config = dict(
    init_std_up=0.0213,
    lr_mult_o=0.644,
    batch_tokens=[32768, 65536, 98304],
)
Each number is 128 + 32 x the weight over its row's rms, rounded and kept within 0 to 255. Layers, rows and columns count from 0. Numbers have three digits each. The size before them is the row's rms in percent of the matrix's.

# layer 4 MLP down, 256x1024, rms 0.172, rows 200-255, columns 992-1023
102:133136185132124130115077119172098085144121109175086177128109105143132127165115116114135157159126
102:131109131140160120113119100123148142152101154111084129150125137072100049143110151030170111161110
098:163184134090083149156133125114169147093132127136050133155125129094144142167169179142143123166116
100:103100144137081113193131125140124069091113139122107160116170170116126137144110077142122153152180
100:080095081114167148121156119138175098182080080163084167146081140170139158159164151184106148158139
100:127153135159131151164182130148126118101147086209101141178130135161144079094096140107124111216092
102:109110151029094122086135133059147093130093123127139110116079136128115160111121162117077164174130
100:145194116095105216151112129140075143113161123162094140107163110115113107171064163157115061144094
101:104189125124122178135102064151085134145128075149120086151131150175140081146121162136154130121132
100:083162124147129061078121136125118152143109077163153114146128081172153150130131064154127072123118
104:083148180117130103127142086125129139132104151092089138162043138155155178036142177113137107117151
103:156170157159177144143126112134103124139179155180117119159143106082102159156112112084131073099114
098:123088092120107110151128160112095133157155121128103131085130099112103073097129109109118131068154
098:131125140142096085149098129119156106104079138119116140122113133102127163104175114080178169067104
103:130117128088096208152129155099152150111114133106091128158163123124102159134183112119064131146122
099:121155103061133131137098154183158092119118079159153089154194132124134053138153126062114133045163
098:107160152147176125152124166132121154129096133140082116132089101134171101172183131130144078111104
098:169156167153183115102211050000072166128109050163150055147115123136126110117142145134183084138116
099:178143175106071128088113215156174170099055093152144119063142148147111135144127147106137095096116
099:114149088116139130106115050141150148116123172176137134114156118091165107147133135118118086150154
101:182107105164149093108103068186121170116071124093107152120169117090135134095164173166130093095172
099:137183091108168096102103066156170087127180135143115145084140130125114128137107179121156103204125
104:116178113068130117169096153156140086169101073069088109095087129179161069175080122135164150129169
102:105115128200131167168030143048135102161105144146154118171095063155167114118136078035121194157123
100:129165103118139095096027119135180156188104096141130126120078073130136135100111144167064105144114
099:172117157135157124077165157132079081159137128109126101120116121111110146158171127132084109080136
097:109150102148151194123145149140100153127132095173138089111106114140136131111146161122113090098074
097:131070125111131097130152133097114142188115156126128133171120083124136161098090124147083123094149
101:137136153097138098143135087149159160085130157112117117099132147121155116158129090105117131232107
099:152144119113114147159165085087173086103122141120194141189080136124078139147113152098133157199128
099:193122152127064084129155124059123216141113166130133126153123116139107178134085135106129152109066
099:179127114155145120168098104068177171158140096202202154128109075152188129115104174111139129128137
102:128153135130098153204149113111145109084119167174148140187124101115088128102152124108145152096116
094:158197133141127156122151154176096117140090159108116099089105150106102126165132128156143136074082
098:131130152199151136155094177099113113075145083183107159149113179094136137133147101123122177058090
095:123183120141144115171059156132148059188216144127111135109121141125138135158166126108137073138148
097:141141113076115141127101131123117128134080127172220108162141063081140127155151136102136120140152
103:112090109136102106078137144132128115095142122095145108126115161126124123179199161181144180132132
096:123106131159109170141171166133116166135153099083089149130165112177178113141128176109108117186135
100:083113164144122094112110086151153173132139149114169081147137101124131158149131136052106167106142
098:092141131085110088144138178169053125150075098141146135093152084194124133122123122146151201157120
099:152143098139105101160127094084157129159169139137091139127155160120144046171160094101161143191126
098:153206129112115151160152167093144116158116106167192145159191103168086123143028138121111135139174
095:160129095156132119162088173142135141171131140123142150157172115139145139127091140142172183154107
099:149073172150120127134150110119110205152208145081141074149133133104130157119075119083141152180153
101:143135124145146120109087058125135124110160123072114145117123117132137111119078090120120121121090
101:139120077161116023124114129105128115161169167140114145136134090144132160147136110137142152161124
102:158209071093105178094104170210146135093121151116135157107122129087129099150087155150048204167096
099:163122138118110196076160108095132142134095154114120122129091166105098159145124106122157146124111
097:090107107111163112086101162082086111129153156136078165113091128120149062087085131159131164152159
098:145157148204100119147097167179109114172130161074138146149138141156106131147074113215153132124113
099:109118135124149100165121109143151146176143138122144122172161139171151154118125147078114127117163
101:161129085138111184164034121067118064100151148116112090149049136154115130101163172128153129126152
096:144174136195108172121131113101127147147113125077109127080121105106090151138169127123085121157139
095:128123184136204106123218116154090078130122185148155149123135142162165114140129145092158163093168
100:110098142083168144165051121120124149083104135169130134144106168159228132160098162151064173135118